{"num_hidden_layers": 12, "num_attention_heads": 2, "norm": "rmsnorm", "norm_eps": 1e-05, "qk_norm": false, "parallel_block": false, "extras": ["capped logits"], "init_std_qkv": 0.0437, "init_std_up": 0.0437, "optimizer": "soap_variant", "beta2": 0.98, "weight_decay": 0.1, "lr_head": 0.0069, "warmup_steps": 200, "train_tokens": 901400000}
Each number is 500 + 25 x the weight over its row's rms, rounded and kept within 0 to 999. Layers, rows and columns count from 0. Numbers have three digits each. The size before them is the row's rms in percent of the matrix's.

# q: layer 8 attention query, 256x256, rms 0.111, rows 0-99, columns 0-63
# k: layer 8 attention key, 256x256, rms 0.116, rows 0-99, columns 0-63
q0 062:474490516544487501519435494500496502476494511511518508484481507508475527507487504520471468494545515474478525519512525452490501511492509441470532483497541503532557479510487526496491493489502499
k0 062:528530540464555493515534479542527500504506486478468486495491516492524504457510534471534566551514506521502503488523480474493505447460501569479480500508487521500497531504508511515488505563525505
q1 063:494480558534460551465507524524481502542529504549508524509516548492514502495487510511490499460468494512524507498515486492504476453508481488498521474503481533534528513483453488535522506518490509
k1 058:479518480500520512486520503506540501526504527469497488485489509504478487482500527492492490521537483485518511472511476505493477524492529514492478533482574481467506483554501522450453522513527534
q2 061:505492520462500514491536546534515500476501484500464510495506489557516502507502477546518507519517466481491499483528485492503501509527504522496458486527521494504501481527504453505501508495510503
k2 051:499518470456485521503456500502472487537487518545487491528510524475489528481489478496492465449490486523476531530500512497474487465490481487516513518484540457544549522503492503509505479511494522
q3 068:524508509475482497476453494482486501517535493502502479529520518524520517515511509543534481501478486488493496494502511486510472484514468558549484474516490483500515524517501459497542524487467520
k3 064:465491497488517520527533511465506468504466511523507534455472496501479469542479474477519507486521522461513492467500496487476490480497494467508475498536522467481471444460526538499502528512526484
q4 062:545509529484492513510481513475467515526512503475539477476519491517526494513507526555486466507506521510494536496490485451527502541531532540533472516532487461485511525543496518536534513506503519
k4 049:469492485510515496492479509541552488525482514504512496493482478490478481500492484469493517500502481472510468477489492519489537449471489496544515498469525489517506487499505507501426546482507544
q5 060:509471461501493514493524499536493488452523471481496551475508519476474520506497470508504491524480490513476480512493499491508499540536511491487448495574477540484485526503513462500535514494492477
k5 060:511507484496478508522484519464484539518521509554480489501539507519501498489503471514469513468517513483546500469557523503455510493467519522460539511477505514587492498497514544471498538529521463
q6 059:483492523499482515491553505459507509464534497482479511516516503482496507490481499452496526508498506495485496500449563477495503512519500462479520447511498537489495490513479470496504475490549487
k6 056:506481517509497481485462503516514492487452520503535498447479540544497476475493518507484499496509472510507510501515497509467508528560540523490512532498481484514510518450518534505535507519460460
q7 062:520479550491490489540459517475505463487490467508503503481514521477461473532551528489487506546477506457458476490465536531477510523497494462544505469453496471480464465481530451451480526506527463
k7 058:496480507522459499516489484484495521508541538506501480499535494536532526470507526529487497467475527508501502531501526516495504486481493510531497484526469473523499494487538492479530511501487507
q8 060:492525519535551454483533470517484477508482485490503484514480504525528520458492568475459509482554541446548485519522508512510486503523494523485501510522498526506486519490501505496543499523520502
k8 061:505526465543447518472497510519525545512490484508512493514468526485497517510494478492491458512533458528481497521502475471479526522490555491451502516497493531506510515517492496496491468509524538
q9 060:499490534478529507469503468551538498449503429514487537494533506476505472463502494509506510490509511480532486500512514497502507502452541480530513486477531520456445532527489542473476515513489478
k9 058:505498490514434541479511491484429484513471573487515472491514527514544514506528499491483499516481495521501495514488519475493512528544462522491526488554477501506514479487537483484500463463530486
q10 068:506543500480492538502521542485485502458493450563492523466520527473494544494464457474562460496534507508530448508512551494540513512497506515498478507524486530523531536468484495488504494522516471
k10 056:514486478472478477517498445520537507518521546498522499475488486494511503497503515466462520490481510493487494531520504477483501510508468514490503499505457521493497478521488521527510503478491490
q11 057:487510504495499493537494539470517541477498464483490542526508499480459516517490517514530562514519463496463538479469476524492569480487535513470492489471479526503534523531505474472483489500499528
k11 057:494528491514480494542454497501473429438492479530525495513521493513502453489515455510500505481527514520513487530509514493537498458528483536534479477529514503474515478488495501492524482497505462
q12 065:477530514504452498534499481500491473535528479491515477478480470512532521475507507502532466467509523478523518482487517441503490482534486507459513523540491474532547518484521513486531493509494494
k12 059:498475509552508500484471501474552494532484477487481495548493470471483504481458467522472482481507504503423485501555470495523509518491505463476511487505496504482461526515526496520511485475505497
q13 066:502533505528502532490530499574529476494500476512476542500494485472464517478448469472493500489482488478470519501541510518509508500498495533468500493500512521496506541497507522491526469463497507
k13 062:542500520489498482512500490507468516487406520522539504514463521483532506426488494503497530518493528538508461512513503537474466547485503485437518539522475512530512474489518499479496492511468465
q14 071:481522501508485525469477494499487524523485528501514500508559509486477500504500534492461526506486530524470545488462461550501487504482524481470454499468526467474527447544446513522490496532500534
k14 064:508509496500490486498516536516525491480554479508454489500505511490512492545488484512517490507519468511522508516501509470459540551466496497524547512548527535504499484467498469526489477491504507
q15 061:511466490563513510494532532521507523532470484470472501515520528485528430481526519469468500504465518497465455485501540476506512535512490539497529529511527503474511501513492524517489525495487501
k15 065:473541474500466497438525500485492527499507500481534503503472461493510533502489477490515500496546532512499519514504462447466498521526537483501511494528502499507480544484500532509503462525535498
q16 066:558525552491521527493491529536504485484495451497522573504488474484476549478478486486500498442518476485561469487565492477529496507499485555490470543529479536553479504484507480503528480502506506
k16 058:538486512519474509495509474525480499481505510476490512523532517507512506483540541489517524506472517526487512537484516501452471546544502533495520462517462537488498514511555522487485508467477511
q17 067:517451465480464507475535506492474515496459482515461529517549499487444500519471524485487519516516482526510472483463475505489512504499504519478471501492502557456519490470436536456445486529493445
k17 060:504504513526509489554476487478480440470561497525538467490480539530515493516479556522479466474512515505524493538516525484503512472519486492538516501508471491474512517492548466533525488499473471
q18 068:535466522532525475505498465477511524457466514541493553490518529492482514489508486527474483539561522515494460482511521568505466539464479443510472472461533485470453488495522472494486538487535507
k18 064:506494531447535510497541493535470512525492486485540481509495474519495503492485518477530492467486488498493527525541511470450522523477462540507495488557510526510512508459516482478475467449511501
q19 066:557490507477482512500475518453465512500481518519496474525487541478519490500471516487479517534505515497477545449498504503504507497512519513510469499478565472491482478523471543500458505492480478
k19 061:456522472530523484482514487577463468531514495501512493523488417492466524539466516482505486506520489470488476509521540469530493525473436514560553488538516492526502495480516525480469497505534534
q20 067:477477540477521548471520542498479521476503529506463498494529533466481482483456528470512502529478475531515533484477500509519485527467527501523493480504498591471470492502476490494495504494499487
k20 064:551511487496523466485483527497544452472523487493479488486509485510519462514544493529488508450449505473487470560512483485509480484555486545486497480490495453506522478526478530527523480497473515
q21 067:464469492480503496481482564485535560498512531433493473485504513500502479505505499533508517527454493515481487519439518509470500468476508466497533495500504474519506468496513512492472516517483523
k21 061:496523513531537525486481462475455451502496485522510488536475482544473476546479474475461513466512517528514476464550463515504510494492503485493452529476553445505509493523504532482536478535502473
q22 064:510514551494488500445513502528512534467518507538508483497480531486466490466495497507520545502483491481495511494494479526489477500468558503575491496480514507504538542520492472511492492524505471
k22 065:568465523478510512507464528453524479497535488503472515473516542513517468474511479491492488517486501507483499519491545495494481514497475481449504513506493483516483498510498478474538527504491530
q23 071:516456492487508472521457494473474532506557543486520478492461480492521502529542489494467499492529490482476504495493490529465521531504511487474490468459511441479464494532499501510498516501511517
k23 065:492547542511517518464498486496497464481471464510490522535510504531488479515494467475513500504488508535514493506525487499511518485448464457492501533513505469507536470506512522482467503493498490
q24 071:508533489472516521488504520493484491497511471497508504532513492497491482453490477502545504535554451500503468520529488478502474497490523477518493521528502520479489530495509508496519505524483468
k24 070:529500523505496479528430496494496518451568479507534501464489541504512462526515534501496469475421490472496496507471489476470488512536529512482447491461481508482478511511477489514491507506517507
q25 069:487493465494486481536509479460489533490465528476501493502528516517484480518537484515512497485497533501502492509509520471458521493521525429505494500547503465470513480473502486494507509472524499
k25 069:476491501461517520482497516479476480530523513520516481495499492519518508511506504465483492495474501499503510484509519518507499415481516541494501505520511495530509478542470511471486536546489496
q26 071:462512457522485488490522506491484489496490486527466477506491487524540474516508509498531504501476501527525515496526460482507455493526530480516506502514444507547556492479461508502490488520479481
k26 076:547523519503524481518468506467567490471555463476536492463489505499494445506538518534499510515524490497465504511481469529527506507489499482462517478434515497475468552507509504507507479462500483
q27 070:478506511534522495520522469453487475504470548510509501497497512543525508516546517532527499508440497483521512511501488506500511458470518429500507490480490490487519449527515478498502534515523525
k27 073:526516490466466519465491495497535522492513482521512450464510528498510514504458557480493503524530501536479459476491486480456491478514524495466503454485505498553490480508503483496513482481498499
q28 070:499520485489533494517468511494508512495508492499505538494491543562507516526525493501514488511503490492477490494531529499533510495514506480478487465509498551483513500479469486474487504504500501
k28 066:477506503525503503465524494490513495507496472472494477490538459492470503468488479465515538492543514483513535492541513476462513462475479523502495520528518497436510507463501518534437515498510508
q29 079:484496483513497501501508532475512456454509474542446507468499505535516501503506503521494521503422466523494492528489503479491481506493486488533525471514525521494499475521488514453512500483501504
k29 076:500545495474525511496465477479524471519492531504489528513473491480473505486529500481505549497502481501522543488492483561513465469522530461475468492469453477526511473541486484519459512526517507
q30 076:480562461495485506530512487548511488487520434512475519492470523480505509467510454479514498497517486554533454499550488455507475505492509521489490501593501540487516553472491492502480496514476494
k30 068:536439496494470481536504488470529462482539533446525497497464522526521503509507531495505498471421467488445509522448516535505508514545509512480490477478483510476543486492518448525532494492514480
q31 069:490449502528524504518485507466563529476488538539473489489486516510522475496477534491472506542475490504502491490465532517497509477457502492520491408471493471527526488459480549504498519535502509
k31 072:527544520503539480519455505512546489481527514529524479494473508521501482530513490507494456493535463498489492518527461518513476456474489504500500526476533502516519504526518504539499498515528529
q32 083:479521481516533493485471523525519500481500514532488507498502481522508492532520495500499510509451497491527496481528473484506467482491524455488528480471518479510510439524467516531515483538482477
k32 077:543505512498508512528513492461545458492559496506480503476446543510503455516476520544529546490519490534486486524506489476555500505491493508482499501552498484532502504498511490490465524515499543
q33 076:547531486533508535494494505464506492463464528465501503487514539488524480536524524516524487544444527495453505523500464538491479522519521494502499451520536509479507486544492497487493495508478533
k33 072:482549540464485474503493474512515498482508507539507498489503502496546554455480535464497534508520492500486497448556449490426491488489502475504503486474474531491509511479484485502504479537501456
q34 078:473549478494485511498521494538505504527502458457455508467496475513516489519504479443491504476488507520521432477539522419480508477514503513496513512541538493486518479482512480515510495518499497
k34 073:483490516471467519458529521482483539477502503505550517476527524507523543486490491512530477523555499491531507490520510501531493501532520477487510459504468524540501513501496543489499490447471516
q35 078:528526520507508472474518490528522499518537493532477503508475517527541461507524455470525474501495504509514505498497500500506494476509525555524465489529488532529513542485511496528525490524493475
k35 072:494507484493472542499445483504517488456532507495489519516492520485507498518472487518553517512454486500492501498539509484522523504544463513512499456484472477522515471499497462504493521481509534
q36 073:517516500491515508480512530493498511497503489499476475483505525495481464509495500491544521531519461513472505462525487483507522508500531483505471522491509539532496496514490521500485459525533481
k36 075:472485481522501493519443492509485494506471481500501525496495490523503508473520452471493467514520456542545474498500484543492536507473542509465513514492535502469504514516474463456498491496508500
q37 075:517434483494519510458516500462488504491507513481506458482433517498509457506482506511535516489469485512464423491499518462485482499503494469518496476517516467480485508533516538487456493525486477
k37 077:535531499460490524492475475535496486567504521480505488517536495490470522515507519502493490531455478514491516502521512533565483518455478449522498493467521513547513497502511455493503496493510505
q38 078:509469491467487489513509472525513518483545491512538483521496508523521512474511506496506498505452490484464490496514463461540467513504488511539496541534487499511480550512490522477539483500462455
k38 079:515545505473523565516443474476491485473508460513503515506487529488486436521532489507541500540489461503506530501442490516460516488473553511515478516451472474489508513477524447496494529518485539
q39 082:522501489477519512521495508479483509520489496503480490481522492470498501482510505466502543547524516512527490512526480517497449507501459494518525457542486504525513440500524471476508503482538528
k39 071:478473493541535490472513453487538504528527536508523505496478529514505512512489515520487474518504521513526474523526524547488484437539532519460509473529546464503540516521505525482498506512507516
q40 082:477512480484514471526483496516542477485465467496515499504518495480476512465495418492502495492545530492498474504529504508536477485489499514525498502528479500495487483461472474514512479518518490
k40 078:545466536503513477519523473501509510482551532473482487493487509524506493508505503509475511492427524507516482522479501483510466515527482476459494481512503509546510513471466547516484475491460459
q41 074:526449524531512505464525536482481523508482524492517511471516493488508493492510538468525492590492501516506512525485521550502522501523489532502476491459556526483502511503497493528489460521510512
k41 079:461524537493498487497480431506545475479488462548481470523462485476509499485502486490478490460512513505471512455543461472514529467469520511540468504496498461501493485477471531471480498512504530
q42 087:474528510509491506521493449503518487465487536549458489486517537522519526523528554516460523508474470500547494482489500473488473507462481491462505463511475499483547474468519519495467512508490494
k42 075:526526485487543527512468453500542494511541507457509501502467500501494530440521478527490534522498462550467493494503495531474525498494556515488471499448512496528496488546486487496524499500482526
q43 074:478503530486525498475492477492486527506501481510516505529508498515507507486530472494494459498540547511516523480486529491525497513472541479485472462534539495450499486489471478497496521504535552
k43 080:475488474504511541500560504505477490540486522519454517499527476482519536465456497502500526451554529500506500498497517468528498504528469527519504523541470502519512506515515551466530477478513521
q44 077:501537523495516532482443481474557487470502502498459517470502519515486462513501510479527471513483500511487527482504474486494484505494522450437545461454483506522521510491475522526532478516506511
k44 085:528507508468497485503489479468555501483534491551529523473496484498494483477493514491491505544567489530500490500569452505518483538499487453445499468514507507533520464507510480521446524544473519
q45 089:496526526507532518472549500495494470477539515478458502462501494507516464536490479524497541507455498484480507503445468514536482497478492504474563523494493502526537544514471506502523488495477486
k45 078:518546485503521477509472529503522533525472485525525531524526496486500531473535518502488486542494472530540513485569459514445504521523524495500469487507504536517455516544470481454538465534521497
q46 089:526500515496524502475507486459486510530490506469465512477468525515467479519511484496507500518529515504514486483485536517471554482506540486473471429483499477462482476514488497486478552515493508
k46 086:462489430477445519456511467478500490561514518498575485491526460528531545503518463490469540501537507483445483481515515498496523491515550500512498521477522514474517513526508508494494508483452517
q47 073:483469536499489483524496520514479542468440469499445482565511497480509492542473475523495506518518493498498465513494495543521500503516479523510499479560474519504495512468526484449511551493499486
k47 080:540489483492524507506542500498515522520584537481498517464497473493456493478509505540465542482500526493509487511463585510485513519518487491446491490519519473496505511540525504548519519481515533
q48 083:498526520529518489489502506451508502505481497514469485474545494483537492504523559509507516524461465479502466473497448459526476499547519479496530468490538545523513513524469492496510492508529487
k48 079:539499499491510486495421481490513446472544507554496502531485501473501474492506520475503481525502473568521466463461522537462499466443532488510495474514542461533510475495503476502525533489506495
q49 086:519495491485463543519516543457489467469538513491507447477508487511480531462477519520502510482479487458445539495506488518515502509503486498538508546511494471503534485576524547538511462467501556
k49 090:504509454505532497522511463495502507507470524499533511540517491497543469497486496507509478490506479435498498476504506523474446494533489490452555463518504545545506497442519486518518508495542484
q50 092:468529507519481493518521523516486459492504495457505489490517507563528531489515514485534499455477546469513481488513481490521496483512492530542494467494543479455540494514486497535471461468497521
k50 096:537530531466486511491528475534518549465504454534471498512462501471483506510500501469513502513483470512519468517528503489508454466508475510495518521499478527527460497443541470466499496532513500
q51 084:561476472463509488507498522494489485514465496520543502492494453540480458518515477542505478499551473527519489484504494530523486510507490506536466501522498510519567541514494464477532481514479473
k51 076:499505492504495492500499497513489484519464472495501469523513522449493513505534502504524507521465504480470511487502468488505492488448495501528500508464519524462455524525477515532474461524506491
q52 091:502453517525558509461519502468529491501491485434517546457538492486496539527471486492527489538475473447462506481477506520536517492500530516483548454471473490496493520539472513503495503501494506
k52 093:518503536480512455479517490499453490493477500500506467547482491475494510505508509499466496469468495528495512503516477516499502503491503478536474485477501547543509536498499496492510543524506503
q53 090:505475475489437499523490523535493514547515550464501499491524498469511520472466524484495476487524492499528417447464523499486487528519482484542516534518522491497528500501502537496474482505473464
k53 097:514524516517544517446438482552495525493479475518533501521502472514508517499498478534491492498454481500502515508507512546483533523452494556512516493520491466499513515487497516515551499482537479
q54 092:492529518470551533464492535448483502503534535483482498475511493467499481518485479476458532544532509513485521466492467510505486515503513470492509487477551496495509485530504523481522548516512544
k54 091:480490513487480465465501465496462503567477473481510488536476520449475493509469499466541499493549505465462479481525521510504450449513516482509491467516449505463542457548484521518478499515477505
q55 083:474476478475516471528494530516477467504539501470517441490493465549519555533518522495468452499476530487481482550512483515505527482504502479491531531470506474489502472536511488498502569475500478
k55 084:508537480476501534484513531480503522514533495468554539521521528498529442507509471504481535537529498509470562503499504447454443509542488477493488500518483504489507524504529531522512482518515494
q56 087:507515528480481529495533517484499514433558481511485533481499510538515509507474480495498518516499446521496495520462453549509536451549522530483491521509496529543523496499505512488564467526495519
k56 094:499496489485479508522497445528501497495504496485450470503499494500508495510496468489495488484557521500467478502505487504488507525497510492507500466552481504473541478499535477489475552505468511
q57 088:505519473475461490500492503450457519557522511491518473485509477509513490506561515482503508486484504469514526511524448501476525516552519511480481520533524522493494511525483485491529429484519478
k57 092:509495541510545535486513505484476516462491481480514519495471494480463475506482457509512503534458507510501499519493528514500499529476482558502471529470444502489459498499517459493541505500492516
q58 090:498541499478487486493492498504507468473484561514464473495494459504498442504532488473463495517461506523503506521499442491528471521493477448507518485445535495479487525512519506482494473535544499
k58 092:509511496489483498524446544518509519473498471497507491474516536537504525483492517495544536510465528540504542486520471502485521470460528503577493501490495465491524542474488481469454483490484461
q59 104:516513523561532493503511492426486513507520489501509486460477516519508456459567499506516499531503473472487510485497500482498492502488522489443492491466487512496473526520490510499512512534519483
k59 105:509475529481468503462479479518510483488530502515523471505489503485534547530511557462505492537483465507543477485483493505489513450475525503484518488464518494501493494492527547500473512533472515
q60 094:477546514484483507520489492485470496490512495499473529525535491481501488509522479496515460500495515484457492533506470513450549487508528503490492500507496479521497510455518457519512478523507471
k60 100:502504484534486463513465489487487514512510504477528509512536482482472488455499479463531473513493505433530493512495533506491445542494471521504514514488460548544456516474452485499502456492499470
q61 090:518530511518498505478540539518488526498434475550512514467497523500481472501515478492517516518534489527518517481512459541478473526547501505517529504469488491514506514469502496499495526508547481
k61 096:449515504449545521570524479525542491520491467485486514503503485492514507526486509503488497508486500504473533528500490453514504487454493522475490496510453499456500502522485483496483481529512483
q62 100:516478503478548498478475515475481494484529512468518498457502480554507532544513514479459529520498460516499480480490461545507519502463519513494501508470510508529530461552462471493490493506470535
k62 108:542489512478522457483499478498492487558476498492509486514497493485476533487516519511528474501516509473508487455495567463490566458456543494501486481518502507523446479511476488498535509489473474
q63 096:507511484459486496552518536524453508520491482524449492498537502493522529544460556483513480536524503480505453493521500525468531526525533488493535521529471516506486485501498523520468544489486481
k63 102:543461472468517486469472498530482555504497479478549483498510448544561520523491483540484556485512500513487510520492530508513474424492501490461508486527504497491522498523476547478551487515537500
q64 095:574561540540507536531492543483477501531470497502532466506524513449514451491490480490472505485487475539472513534525556497505453541497507472523496510531486508521482477471481489465493427508490494
k64 111:472468489524479531456521461516486517522517484511492488472498462520497500492492490501480505528510495515491517499513466567516487500501511502462462510474468505490494536518471521486490462528535485
q65 105:492551481467551479526532518508448490556519493514554501515492465509511498477491507466511506521506489499513479546518486516489509491497524493485492556502516482483484457480508517503486543478514493
k65 105:504455496492549508498508498509478487523515494477503497477507540446507500469497495448472534549499507493497504475528561503500499530459516519516499500494478503537480472510492476461490545489499527
q66 102:525497533519529526504511523480544537478479493507459500497479501481457491517496517534531487527513492466486477488508500507530478539492481502461477480487476566488513556499504509519509559486502506
k66 113:421547515508518512523510491466539480553492531513505513500491493477488480488485508496482496495500498491515496497475523553474510509492528520451492487505502467535553459554532485537497520498494497
q67 108:525448492439512442502518511521467459429473511496451501532525493489466536484490522487512501483490481493486511506524486501505485492507513514538520490509468487498480490494492473502524517475532506
k67 111:492483502498507522475529497506524505528478487543499488505501551505533518482523534489499495494522528437499517523503497537502454514547454426483518503499519532545507482502505534528504463504545471
q68 110:506541471431513472497511511483494490491503516491514510474529430516503506485512537521518505492467466510472510516517477442492500509485514490526427496490482451492515467498514503513503493483481523
k68 113:525490520502534486531525546478500517476524494494469525472464491515522537503510478546481511548512497506537506505490484521476533545513498485467515477523522553519500509518454492489498519486496481
q69 103:513534515481517496494475483506515504510511543480476512519512516504461506508490518539477498508527513506500494459508447489512480482454524490519522511478475504480512513508466492513502569527487490
k69 112:519475531466493503507522522527509546465513498536470490527474491474515539521516532482574501483493504560474497501490451482485489501524526506512477502456489516429492488511506479493482486509461528
q70 094:501469488476514518539531509512516556531493501510500546499525479478522464503497507528482484498514505537460531524493508542533483473520503537515478499491447494524488461502526477496475555537542503
k70 126:524478509519494474524489490475562472487516475528495481496525512485459484447506480500498498494542493498504516528499499498520475467488498497561495498467496525493446512508486528516479494491506527
q71 120:500534511470507526486484470480497499480500534481490506494478484487573547566496493514511502504504481498489495509538478488535478527502507515491503472527502483523525514454527496459513457518425493
k71 101:482490520533481508478523503512489527476505498530492492523538496475517493508569521507522500500507494540461480494459484553469496474489473549525460455507502445511539503475479512524534520532495493
q72 118:495533485478481495439493523517494539432520502498522504506514496530542501518491495501521475503522497527451487494532538458506497498519461523484547494500536503490524514490526533464509507517501535
k72 116:524441501536508496482511540528485504484514472465488517487501534517496491516544475510525474493473460495507486496464498505500535510507481501472555482477558535497542503505456490548513471452506484
q73 113:498537527486498474498485483504538474505484492486534493488500504531500513476426482512476484498515518525489545510498516502503478462482545492557486526533477486535478450472534467508533501531510527
k73 124:495510463512452498490473512514480520508493529527529502469492499483540526490492529555496450488507488494490496492505495491449494496488496524477509520444513533486537522471511513522462480495490500
q74 132:508519479478511551484478463530510496504503469464472489517488503492529491491513488514473476463477501489438490525510512542506526523541472475455515523494458504523451515522481488517511482489536505
k74 103:503491503474500507491477471506507495490513525499479504470492502503475467503416510468529530499510513513508471528496466469485506486512528551544510463496456500514549528495469457476493500479494495
q75 103:498499501542515470505503473534484474556488512493485518545528509455503507479529527492483478480488518452543514511501465522516547508514489472460509505475514543494474502494530535467505483519497472
k75 149:486534507514503516507488491490504471523501509529449457553480509445474503504471480531473481494503481468490501478494481556496514516513482532496530515500472551503542516515485498514483534508518476
q76 118:493484481483486470496475482494485478524505523502461460450502471534523505495488479508539486492459480448485474468442479447466495520449500493489523526484518487474490498517519506491473558472518521
k76 117:509470492504474511545573480532515468514518456540504527547487571457482471482447539507495490478499501479472536465484535482507516501524524520508490523487486478475468505462526502487449471499475532
q77 120:508479468480513465490504440496500514476493533462525496480484494477515531469497493471479521526509476501531535513487457502499483473486476483525524549498505497539479491516531505506474532504523483
k77 139:478549510496508514490496472465491505469504531511457454475493495516481511507499508497479506499479509481507501481447511475461515496496474488451520524485545513494504497558533493492459570490536491
q78 114:462505462492488492517526518514525504512523501498545518478507496463510478426472509464524491477537513537520498497481520471461472486538475463514491488475525505502497487501506512498519494467527514
k78 137:482555486483478485509509476537522476500465482510495471515501487511513504500484498503466523495487511500518513543511497545505506482494532516511447511484532465510506477474509495479544431476512525
q79 131:492474510494481504528521538498463545488514502462539509507509499499510487474496519459526490502538469520495469458521539520509482491503478518474545529501486505491478522512500533471528515499533508
k79 126:507529501480534499560478541466528467477499529510509513480483497514484486452514494520584492512514454551518511476532444459518498513501500490515486529482501520503486526472473459482465484518493474
q80 129:495576510500476530535452499527493522514494528490499482534549529484470534502510506507483522475491501486517511546511476494485527482522460480489501478496543452527500504483542510503497473483490481
k80 131:498471488524506538477559495479496482531454482459495517517534452475470471516501481507542551501508492497507567525497477515528500526550483480510494539455517522480489510485527536500506501499487524
q81 112:544486470491498493465459500509485514476453536554526523523471511515531565458482510503446481480522523472485522534482468480543499549468532480455526500534550479495529485529466476470489501535501502
k81 131:469500474467510538508482456550482498501478482540536527490463506474511468476485490534475505485455507504474513555531468507491522513500501455487500496491530477499505525511463478488538524523497492
q82 126:494510475499499510514510491509497476512487545498513508496519474517508470512482464531474515503487499492519508484473474503488553448507519566544521494490531470529510506468503511559502520500474520
k82 143:483501508514507513487517488501527471514504528466527507462494520526513453530470503513508529467493496534498455504473483541494514472497496587485507444486508474521493533495512521524535527517518504
q83 125:507505523492527459538504514481521523435469536516499513500527480488502515502504520500539507512475481514504488470503488467515482504502508494516468521495515492478480495471550465485526474493491465
k83 121:499502525494519467510511498490477504479482503497527527501533495480496480506500534516529481500466509537516493486489453435509534466532533510491524494523477490439498501476542521493517491513477509
q84 127:505499526512468485504501523508512523505493523443518525538526474511485475483455504516547518526490523535484478466496528524496482521488496588491517504516457500460501531441486538498542542506500487
k84 131:523482533486496507512513483507509484483504512481491468491552490500464503522522506485480492463506462483479515497468468512535515535488506512527531479486474503470479510400481474497525513515514469
q85 130:473497483524511496481529497473518522500511530510469498477502474524495489493496507517537507554466549459553459452518537529488526510520508537468476512463560476518511514527487499516429542439511499
k85 137:460488461502461483487484505497500523472494555510494531500483483510459474522464486513538501499470520523490414475459483525525483509506502491477507534474494485482458502476512471492502502461485482
q86 123:509528494502452502472478513553501493484494533559541498468538497492516524452495514550523510496467453472510457509530514434486503511515521475549491488509553496525498478453498541469490504486509494
k86 124:478519431498527516468479500501510504533498570516527462540533457438531512471503523491485495482507490486509458515483552437491457498551523496501530459508502487495527505495531462523496493508492493
q87 128:493508521501464447424513538499505510462483451494529521520464524530468510532492452536502503472494500480549497528465505517515503455495477533486474539485508537491524511515473532466467480450502534
k87 141:461507495537459484421488526522546485461481472516543471483501499523517510489485462523500495509476484513478507457467444473521470447459499529554463534457543507453528526487498567505471512509509509
q88 128:509503512496503529542506526471484544523504542510525504511486514474465507541522477483508469547515478487511482500485504510447549514494490529514493531505490527534529474519495505533464519499474499
k88 137:523488517525498527469533525495518550524534482528491498478474507486536515537505482517482470503506470466508470525501502529466527521542501507480503545508483502548542502519511502508524527495475477
q89 129:475478535502473463532490460500512521519458497473462498516503464526471511477495494529504490511489489491502484523460506495502491466455522529502478510490526501516468489472548481491543496484514493
k89 141:478438514479520510455496516549513524504498524475510504543479472482455505481517455490536526526514516508498467516468507452511521509454516482494498502498515499496528502508512503511504490464519464
q90 137:492503537484487543522414518526499494510499521507482454499544486500482504510509495496508533504468503517515535533548497556499523503502485495494493470466522502515545466497460501458499480491506483
k90 134:503542485497531489497493518525506479493482534542537495478528522503515452520491523483458513521465488503479523534515490517512473527486490459523473477532512498512530529501476524498497466450492524
q91 117:497443517511501525533490496514482492516472534484517536498499508490480469471510495545513455534519547487540570489501511516514503523502518517528493477532522524471518483491486504498508485499499497
k91 138:483483487541537563520460523491490514531498511485472539514483512513485484479511490499515501516481472533544520529497481488477497505528505498533515445502522501472526495463499537474509515485469488
q92 149:526476493516502506502501515494508462455526425480476524490472516474479508490509487482527528478504487509515485460534491514495473485531468501505517493504467543500520534532483516490480466476530524
k92 134:526473476539495484532474506531476525459534497469437475511483528480481497510553509525503481519485498510529491494535480445489547479483504522507488458515517519487507512464486494471492500517503485
q93 118:513475464506589477492499514494547533498498456504497502476470494501475490530523495510512509488522519472474466488534516524500513497509488472470495538510547538505477511493512549500496492495497482
k93 138:518515492538545484498499509500503538490464447484503524478546513501499483524550496527488488518498497488477500476514503501503523501540478482459506507482488511521506476469458482546527528504526481
q94 126:505536496476469530506446494508550520489482504499502505484518453521488505522489533550476526529478486470500540508500523474492498498510489506509490499541496523448490504510515467486477494536439485
k94 135:482512469492536559516523521475548521524530520477520489454508489508541483507489529473439509499503514480502500549488509504527509500519465476493500505515525503477509510440529506492473456519479476
q95 123:466531491451518498459480506471525508486481494502516483498505515483494515480525488567538514502474517514493508514491496522505496464482506561492479506502474486500496477523510495479509472469522511
k95 139:472493494495508512494473499445462489515500451512530505497518503465507518484490510557499504528490496470500501509515494470511498504461495500511501537521500462457521480493478501492502500504516494
q96 127:484523508510526487514469484503533498497502487502520479546491472455489528512522513568455514473470515478476471509507528524498543509515527497504465471490481467517486476490485500460518486475571513
k96 136:476508520515481491540509518485539489469464468520501475491504465492504494511517500515482483474493505493499490525515511480514476498473523497461494476495515479513484503478499506470510501456479502
q97 133:496507525497481492528452513502462439501500579496514476502522533507505493533513567475481513481486464502518500517532514511484470465553499469530504500523457455519489451530467479509462475499493497
k97 137:501473481442511500470455476523519460495516518449503501518439492517506497505520532500495491489498504510492533471510547492524448515539480448502504472509479473502480464516517524511489518513513554
q98 129:480492465484525517528530524548496504497512481530515549549501464465476528515548528451536505524455479516497470500464499527523484480508489484499475511479490511504471513488522520546475475500551498
k98 139:528490503475494514521583522511482511520541505507537488506473466517500543500528496468513479552487524516509498485514473510483508485503485469511452504462523512529503506491490448535502511505489515
q99 128:469497549470500525465504486505556505498542489471521539500485527493481520532481478513532515489469484468496467522543510469558490481496489502460493513458469493492516519507500561530564520525530505
k99 139:479520516490490528474496513491563513530479477497531499512502507497485479499544529541452519481469504458465484490509512482536452459558477495529533514468480512486521469511491543533565480494508525